Weights of a small transformer language model.
Architecture: LayerNorm before each block, learned positions, biases.
Each number is 500 + 40 x the weight over its row's rms, rounded and kept within 0 to 999. Layers, rows and columns count from 0. Numbers have three digits each. The size before them is the row's rms in percent of the matrix's.

# layer 5 MLP down (transposed), 1536x192, rms 0.156, rows 1446-1535, columns 0-47
106:552512455538507467617480476507457497520523442527541485489545509542491527525518507432479508434552484463505501473483404486463488447496580554512454
042:552496496439577493502435525494555508519485490499526517534516432460509513462517505463495513541476444473551535453493535455498490476599496518445472
103:559489469479537516533527461487501487552567533490521543491442564541468569479496458487478506368456563372449536512438504461447407453490492502472462
109:540530543488486511444541490481512473583515505460541473478490527505500480546485487476470526495570461489361510486445491442416444525389472491466527
122:531473491516528451589460494490502478571468519582499453527545477502484551513540497516491494470493461435572487413518504539492536540549480499558488
122:452544537407463560538488535484495473482441493441458459497462491500478490476516533572472476509486499438557458487458406489496477482573496498489444
115:491486490503517584468547491499503532471540498554478503482527515516469518512515467444516521534475534532416539569493507517485529543466534592563440
074:576475503459520493528616463470543468500511435574543485510527578504447498560482493492474578512523496486499472512569577550395485504473518492523490
129:487494485476503503476546515503493546472481520523458503524557597443458607482508532473505469492413531469559538478506487446471468531473474513464455
101:605480465487429513477451523454484546475530469467441505479569571513550502456547508469526455527497554484525511421471457448530428522526488448541543
107:484472543516487455480435529450523514441465545516452455473504519519520453448561500480468489507546508516460540574495475510545475488529509399458516
104:482392522525467590524560465513534585524518420503505475481513460442503447539550441526504534508510460523460489490497514483422475513484516471563515
076:578515522504386504502472453479550451473538607453453504493519522513554545455460466479483496482536539471435488493446549498490521377545525574515463
108:524540564591453561551517530578480471465453544548503474504561505497466508511425474448431486479479587535476503540564538546438563487543457474489541
116:401522516550465563466484518481479480511497504558467487533515572471476503467449544462436460494460514428498499522515493525549471533498450505507514
078:465538555485478462525506436509509439463484462440507507494539524480506529474493460519545540577536487495435516511488614529448466460495486490633516
093:507442568482503539523507500559477526519481549569508555510461500490561490573510510511475477514499570577567517431467559534551472516533525419573525
127:525481500517493487537517536556479508527489514554526517412508497494517488532462430461474534542510488576479420506491504463455594525504509522603525
090:479446518474540557490477539553453546474479564478525529417537464590474489527525440450492548467501456441453489543570556532532451429501479432562516
062:498458417513499494532377489494473475500523558495535561517534490481485454448513455431467534533499504468571552504576527471486473522539548515481528
116:530538491501468532443492593454564525556517433492513464531444544506507534476432495432461489497506539526495521516503512501419504568451561479491523
114:476529454515481543572539492502461486470470513507552539516453507602451468475450432508475506497557453494481420501527464483506496483543517499545420
084:477577477584536478566483483486474540559495477592516483488553527509537545467494574509540550458539537503501516424418483498501530521472516467474429
103:508541485498479478487533476473569497533485514439545473523488465516479541486501466557435514533446519532529473484481505500545539494477540477571537
123:451532552488542525520486444487453584514505516524592523486467499468426467434485504514523537454470556529527537453565529593510555530442486513492577
108:482493574558495489463470467466481572482445469508512440524592538529560515447526512536561515486460434475543515546478468493500470460445502490563480
083:484533459474468562442424485523515488484403472526514502505535545416519523527564548441497507511590556513467442548501430571447491525442553533541414
109:508533496561504479473494473521515550495468523492543497518492561492518474447447440500528508518489508502535510487512491505507541523468498527573450
099:505541517585467534581480482502482488518478491531519500509549465485505494485451467489533491477525514495526504521504501540467484441542453543446497
089:471466426569554519534445419488514504491485528469446479487429479462537552497489459513519468473564550543429530490547457481511478471510499524486594
085:501539534579507462462476509462562511448423541524426522500483525496547404468464464461527520492454513515544477582533507511502490521526518498471541
084:528483512431527508447528562551515513500488506511503467433531487548485559529476499495488518491476488506475441536494554499514556556465522498477541
104:511507419504500464499494470587434454468507457532560464484448455558486542630480531506478538532524431498460506476498492510538497472561455528481501
091:453486498540494480499592472485473458588486508522489479426494532479522520479524541511466526548486564537484567505511503461477538469522481471559520
127:464484440502555501472470427473523476499516468499499610457546530462472516553517467497533452515478484507524609490483524525541498541535521563503451
108:518527525498523487523476470481462460535506557463453543524522473494447455536539481463484523489574479469563446454414481462524484520456447470523496
113:502504502561532485446628523471459505516516468515504533551488419456505456492455528516515474456495435467439557494528443548510510511516465471519471
122:570585478512508488414485494541470513473528422532541524511471550532502468539481572540434500461575469452504452493479465566513423503515534478477545
094:445528525447435468520519415508393463475565533521529448498466577427470519450512399547485504520500556550486496473539483504586482502442554526517508
111:534591500455546510471441490543515564485472485515518478491438582449592521605492506429520471521596605523431428478451514521466494536493458488558523
110:474512508499474535470474532502444576519473465565567485503468480527498509549478516490473490490487574520505583493505515477516528525568497503514575
105:451557483551497482523404452546455485448423524483493552585538496487578451520539505485480494509551531529490560418466511480524403499527475504410557
068:436503482505496483564470574524491519474487445493579546559505492454481533527523478472500495500564572469472563521486446415511497540517507483465481
115:458501522466462470421431421508530384528496532524514539491416470536502546501544473485506524529487468436473464490467501481510460528468551510476545
108:457457505418434503487516444502532466481449487545506530507434510473537480510477493542557392468504525471417511486519455545526581517475466493470523
121:496535445539544544545494498472479494467444479534498528529488471511470496549516528548572449473527502468415486467518535519484507528515462507466507
111:493539456510482493558549508491485504530454482471512504520556421484460536485494439498465460534546474493575539548488559533508601488491486436468416
096:498589527472527536491532467547518448511423511525514588550577503489524500497548536495452434471577473520527501535534489531494520481559448509507569
104:502492496448432496499452448521522454491512470513524489525478596440523561564528530483548499561443458485468469499463590496561561460560589500464481
110:531446486486502483483574440568473532501490522508517530436533595487552480536463484542513520449509505526491427460542466505468478505553542473393480
126:490591525478527515557553542496418462463499487492464596481484502474476480491398487491479519429524506459501519485494530551590462415469444512446520
106:485483541482527489560517482422453436491392485529525412493517478551526496505448517505526567418422487503428488520540450528596504493513462528483539
113:525549508428524496503453500520460502481516549535468500494437503484489439539544511444419431563536598498488499533561487517432432531527459510536578
081:456537441536572502457476481472553469538477473438574546526487491526549540494452481515499492508488540530475537478439528469515466490543482493532573
104:493531515572469456522524516538501467514567462500500526545571512485470511504542496566511516410483484502502520544583535498545494500446503489530484
109:527425458491472485455547515437490496564505528601511447450543505452499506525504429525549471456541508440573418540521519507528508535479506470500496
097:506534490459514560483550492444487491585570374584507439534574485501495545619472470482538485478557533454440426511439475576555448521448525495574535
093:461518481444412493501484482495517549511523466532533449500466584508571520524537454440513567437496446508487488448473535551541558488479441496431457
102:467502445472503484459449501535446511499457543546480497503491485533485516476580497482524505503483494514461482560581466501530559547466490483498507
111:510441453509555516504503505511510484474503518572430616455413478549494503503455521536490471524510561518509489478576450505493503541492480495498453
119:489475529479493555466478520550488598497513510517516537473505504502530522460490477531569478569542522457450441534553488518522477515556487444498508
113:531492547452468498462526558526499509477455550532518489505554552451490505437483546468569509441524492510496457560515528481427513475499461453496549
071:459475531530444429460533510527570523447598449474480499546486513464511491484482543501438444529531464466508562467454548507514433480573521539527437
082:519506516473508535510424595489587500465459550532530442456525458473515500507552546462438442489485477513575529537456471433563557495553478491549510
108:471577433496530452505548531502510465566499459501518546567412507502457502480492514551495520497506477481533503463459520505425442569473461468452501
096:533504492486528608484518461484472503534390517518554535504515507468528482515546551524517514519498470567459520500492558538484544482462455433537522
112:480500496483539515566555501498526531459486482546536494490489541479534458560469506546484445476536548487441489500510459464538481542573537527463514
101:463512485508518493477517516539478549518471509499482516526531465511496465470435491434519526518456529530518503527508441526551565558535459526484465
114:501520510515474496449563478436595561508499408536420451561547502552491511499503512560436448577434507499461491506526513529450542524483519533514517
082:529502552504456504486482556464480523518511493548519533481528427493565464545513474465483542549544486529468490499494479526496432476506502539491530
109:573507470497549481534524544466468452523470507550503493485462573545476493569516450451476445507529513484509487549506477521516530573490505501573500
098:481485498445472502484545464500529531526537561554475482481532463600502588547474504577486476454498506537487442463484543470460492526468545534478539
112:451513508483487493553435516509511553447493447544522476581499440404507458498553473514553514506485599495536576593469512493486552518486460502479530
105:482473513506516549520520514505613481479459559481473491447552453509427491499477493492583548449475517484511420519560440531513557481451440465469581
120:461514498578527481563488495559523491473486438520411502441522507559518497489472530552569521480522469459497486429505552483467540482590464546448545
097:446524490521559548614459521477459524542465601494479487513419508507505489491456478495484503421552566434605451512571455522528527448514494489552554
091:497506489504485469543571473513508559538492467413519551487493505513482525461484454534466542558530518501547511503440468493491444471536542505519540
105:455528523577512510437532491495525536469461568486517500564537435432525499525480441493514387489535550562506458483511471468499485452430475581508466
091:504509494462517508543487445458544475457464547525509550512454474506446498570561444478496449534466533453450462414598459536486527445491519605550535
088:493471520506524433442431481566539535482469474496502566470444608482499542529513538506465508487504512547472484558533496529569488535484518528445471
108:525502486512471500498488552464522536556501510464505457501491545431442476484511477511519524537522521461561451535391550463481489499443493480456417
117:517507489486491480522545477517510446485460531531524462486490462477438499512480464493420549495517493509458505601517516523498539517449452536564536
110:444475466521515485471455513598535502499533502493479491463506510453429444500469460516479512494467524480526556467539474527603503493542487517479456
038:532535522502457449446576541471498450503512530513601476556505539473475446512468545508528530498481559519457498550492463533451471453486517579551486
095:572475504547467541560477515547478542519506436507481526496482471471576552474499451522414515513451507463429473490514450514506451480442546489574553
118:508459483497577577452420483496476518496500502524473518465488548497472494464493461494520505464566495406526568500561476529535503526506534459527461
103:451462570416524507463550564567523499424552475495482436463462454494461478508486513520488527523432493557412491541448536506460469578516510557479470
101:496466500576505468500583488470582456477391527483511406520566466450502515460510488492525490522536407540511441522466545457523489499448501547465563
108:486515512572498492418568504515460475426563508501457442521500566501517486481530433467439508498478461555543557555475432521524559552552522503560452
110:457498483522476530480488447608499487515495530554446430465481531450532468516489575421491540494488490460468438513548441504468436491532509524486558
# layer 5 MLP up, 1536x192, rms 0.147, rows 1447-1535, columns 0-47
044:541541454517475457543508501547461485524465498493522462490489518493446467472519568493475524449493478554534441510473414493536427470414515528538535
105:551520568488543526536454510528448575562466487516489518565450503457464484473542481534426495489489496512454509475490417474534456488479549528505477
101:515479515508496550524561532522560483515498524483443512478480535437476579470546479545463517514521496400543512535548392537494518460427526399536510
120:523476483531544565497496439476521445537530542504490468493547513457495581486493575495527486502510534510560518506561533438456460514515500471547548
122:505415550548445513513513479502502454425457569466463437510534480510571461494429505491466513560505454480551511480441527549531528462405414416456456
130:518530520505530474521508451504527459541483449536492514526481531540503529455563549537499408502484529487521499458504514477522491491565492463526508
080:558496488460566512489503497515529484509456433507464478503554475497558463476519561454541396505479470498512471500558520497451491492504442545504516
122:542495479499457473427510608513545503436565560527410495424462528464481521521553479453482476418461556495489441471458438503547478493494501553474521
102:516489550449450476561487578488498444464527559544474510411479569539547488438449503495502445474543456511469567495425536456493512504506533524566489
107:477501467636486496457468496498547528488505497443487510550498590555503474466445437467499502422445476471485552469452575492466506460538421538449523
107:452470462521431525465489533486412472493467570569474569495549479463510538527473492520442521487506508520479539454498499504481523458525491518503567
086:492459523568451532549515497477463439523559416545519525514488508489434379471534485456491558461469534452484401466494424529572531497494481527523508
100:431436442527538485505485440496437499522434467467534502454504518511598517490493485559556558544570494466432473451487526528402499519482480458504449
127:530491533444504475501419453451517509514515548456540498481397525556558520460506498568458558481485537473493469516449472435503511576435516510465463
089:488537522449440516590475533527454485462506490530492473483420510511539573479559439484526525513524460497513546496507504487504483457577514507514559
094:535432522510523591482472481472483487453596489493455493500492503500542430471579507464423471489498530497561493464528557438545463448504482456520474
117:465442548602529525525441500474478505489564438463427538479525512481464511521492491523487495445529445522530537481473455520494466478555569471495522
096:497501460533508462559497498462519509558509500486545458530504520530525493531489485525466440469542452562466451570464535475491518535559500525484484
069:502407575502464491530478470528518485520522518460502575474506438452510469418470495528477461501505481497474427510474546557480542461499497484527562
123:534464545445468519480424460548501502452569515459488496517544491527501468484479493551433463535478489450485523475517475442549520472520514491443507
123:524450423511458507492535517478519494491502534527509505499496502460460564468580476484492490467548505562534480477503517550520489565519486400509558
086:508466478476424530518519434445523470554503535534554538508473486496551551488419394441511496519552529554524498499481524454510523479528507493513574
106:516561545481549508499539411522514461459527466494516597537519547518527486465512497484473520488445504440534484475509515531468554478442530486491523
109:463568492543574599466506493484478529485479518499413521586573518429488415458459484471496578482514535488491459516532542543436482564467486544547504
107:492479528504457458563447564548478410517434420511448531526507408565535489500530471461469488433582538467558555528520531502541462542442541469494534
088:472457530507487579476408524498498492485500518534476542490504502493513475556471538453483417530492502486485500457447507467498523477471512515467496
107:479439469507449417496527512475509455550502490575489504519523550487508490528437539516478570571521515531442417460504477540479455515526468511548509
098:473538538504575403524502457631517472550485539464527477501525454554521448501473482569458459481495437459480509495470496511587495489484513535516510
087:513555488524450406548494490497535529497495492504542550502517446469454460450526510481516521565474439556465462540477504489560540577519507428522531
087:491461504496498484526519476479478506527577546532469503480515508475559523443502480471453518493461496477437555469449493566465482519447506532517562
084:474472495501391508609442487455499461517610475543531563498484503406567517538420479466492468467568556488597488449576490481565399476490560479475495
102:426462520493535482492520510509511570501497514489410465532473567473474489444500452508499429495606440491516504562512552551497527503474464476540488
100:537510517437474528515503550455511462536500513420518449491525486462433449512556443498520486479553398447512553476519440486542479493518495549473437
127:534469515496487500544489491489495516563475531501481561503544481481485515448506552457443561510521486436539546463526606428478508468508523456551530
105:559420493517540509467635521491491525499538516490485503491467528592464495473512436451475482444524506523480495415492526452473526518520552478444465
114:492466548495447471507511531519491486580500489503433483496541510489482462512477506519474488541602521478508470463492523474445529583515473482550473
125:584422514496491475488543501468503563497501455510491609486400559577519458515544505479503438448572537443510530551563513505477523474515527471504491
095:531528535559492515486533502514452482499488421540429556526487541543573489498471496490523496512459532521468511548416502534554504515504518524507520
108:496487559443541461513459491454411570452524447493483504498477532534507418496543519551505542509521473526493480485495536498472471447468489477438459
099:509467576547461524544513501517473502496492453534523528580421502571532473518535463501514440515499567496500480505512489484490517493467524490429511
115:402508496551582463500512444503482471534528512455442539512584530491497442531464512492530511552496511533481503471480592440575413516473478480557546
069:531477502409481525521488519496476527465470517533456507501508504517410496461517558535508516503492477485518393486448545614483519449440479583543512
117:500453483514487554508468515467550507444489568458458502482529464465500528497382478479470533503500449488519513460551510509459435478485542426495509
117:508533471532511456596504531547490446518530535516495493487461493504583489509478511542523565450468503448561519466494563462493510564534562438486473
121:476456547517500480480478472525459550488471490512471525519565433480519434463448467473448537468482457442468529482516469494517411465502475498518458
112:498490508479548461521505452493502449553404556530487433570432471578555527462527575392508527476562488485483603502504485466438490437469550551497557
098:586451473520569495590538512549436490485534585532545501540446500482476566455525577561494471499549495469453472511531537442530514421482525457499529
104:472451472488463543569461473444495448436513553488544567486522471486516467451465434576407477540572505561489501440554475482436501448545444514516504
116:533495468531579474475476506485549489537518552479496553518503502451501496445531492498514544496541584488515549528545501477477493479544515465429495
115:471572403361580544433482521424494470484530526493439515465472492510553483488575529456418469558482435507443493500520510454506496499515499491496513
108:528476534509450575566507400478576528508438535526423505527478595474530507556482468505470509479528529477479462536469569438472542459530456485565499
113:481525436407503456534478485509455457458483521508499514474438523482499447502470529512445544491519521469439501491520561560541446517444516552510535
078:601467484444457545549478507473501480516512541501533543455493535480438418515555441464441521434543489482560463501510447454530454477500468494570505
101:460444580516464518477477576423517578488464527483450510453525485447512544501472461539482519508471502520544537545476475525608548485466547511511490
121:489476533498552430483480485556487508507518407522443477482507525551543440465435481501507446511552541468529539519479497420582615553498464537510556
098:478456511475553445517489472484481408493464523548473521501473462510509518496468540545462504551542464488511549489467496505522483481448593540495540
096:558463536466477558500472496560535469409441477537489493535487484533474548486506502420473511525530529543496497525530452456490473506502567538559471
117:553393547494505516529498523505536481449510499465459536515460556516523498500475512499532500459542454451516476508513544565542556495484566460475516
114:499489503597472490480515445509432531534538501503437491577554567427497510454499368521478454515537540545557499441463461502514503514486492482508486
119:567478523464538583508503526538513513552565538505501585531475478492507560509530540515450456571553432473527494462594512467528503483486470519525518
112:461461515513467499550470525528452543522533542564459475539456528465587483510456443552552498440446509508507497504482417517422445550456535473491543
069:522484490448462500465497457502521435488484541483486506497559532470436491414507528541529369580512529538565463458552561485531496478529537510469515
082:528550515525505570519489506507564499488600454561492447409514518471537549438564556513471421490466479553471503521530462520587520470470486435470496
110:512497509424509479525469441511476527492480540520455457502447523408513548444495503503507428395535465491439480490535494455426494535505561503518526
097:587496438533499504507447494439483510536560495531457535511524497467560456456528449506520525424488477508469408541501465494480542482466521487450495
111:521486486493424474400578530534534457545523481479462495431525521546544544556448473593527420498535512434494523472521482562553491576489535555526459
112:467502522479475510608499481498504499526563456546503496466515487533511509470422496482408471498485438504492495459500469524514572515481417492507428
118:456515557481461451536486495485523510512470510473472536458487528525502479495519559513425483547509520535451423489544513540588546520548510580510538
083:457542483474522535480482483432537468552387492511531639498489519534554475483509557444492505487574525437448537495490493526477473488498459472464528
105:495480560554477518437529496529508500441550459436507547561565512502502505488521520469394510512532406444545490520513522522479419466556524539470515
097:531440571467457479526493550542465498491552488528443437513506542427487508512527582529483545457492513507454505503469531482555483545435511486464502
110:515446457497559503405535553508520509498493491512449524530472482545445450522521485553555528464467545439503519464503472441565589554529538504488473
101:526491507484470464504488418452484515423437480396491560554593496506520499561495441438462500419429498471442492510423467522516471488496512464534498
113:471513545505475522546448568558543511650470524427503450482489502557509465469426551435477528548500511453543460547488491551523513470475559516502446
099:518435403543552516516514548488490443501521552490503484468491434499488500456473523571447466514469506504507504443466585414528522474545542461509500
100:409478475491527485440501545521480543459489437479531521494533474562455545502462530544570552558443494480479547482439605469456492468472444481503454
097:593479560565497448413465532479466464541574496412449494492484523481526469499556470512534542477550432469416521457541551457408468463451511513565531
092:474437486489544518476459463527527548554554494590521455429454487477497479445474479567508467511454548510490496458462490528373541498520537513523499
085:511460571460502477584502517522506520554536420492516495441516515452503549543553440502474521521495493523501480497448496527434537536517528518473527
102:516544516444463513546499499546559467461493458455512490532525519564484438431489518525466565503516510503513515469475435514473505487486453523511519
116:600515506524483565529418480572429471529476539533491562528496483526523502494530576570404590490463516512473551514550501504509528475448502518507481
101:487563524463454520538560501476494467430504457453507521562498477525460515487507498478435540471500451476577509545423488507479510580485491501512465
038:517459594457424486514438531472458548514519515478462529461520543534517504463542431494486447508379511496427501449640511565462471449511472532551525
096:499501482484547488506384527516494547476462443544489469487444543524549563472538449568467526526502460507452536459457455547511503471531535515531506
122:540407467508596493562461511502521526467522522500460467492492541584571513484497541520494513522494521498495485503466573506559498575538572436490496
120:537498484532525504536484452426496495496549502547474510566546442477466475496526486548489500544531535451418549497511422495498519464471474497539570
108:491466506483510518461468534431430451465514499535497626458453522538534563488480497480474441442585590488513553482479487518485533454439462504538580
100:490489515525509505551482552479526472464578436423544537521460483524516528450489453481476606512582440471500495526419527529516501558530479551450508
107:574526485467587597531431524476485509503521481483426518485502587490552527571504432516549446459567463488484574465471465579445500488486545556454559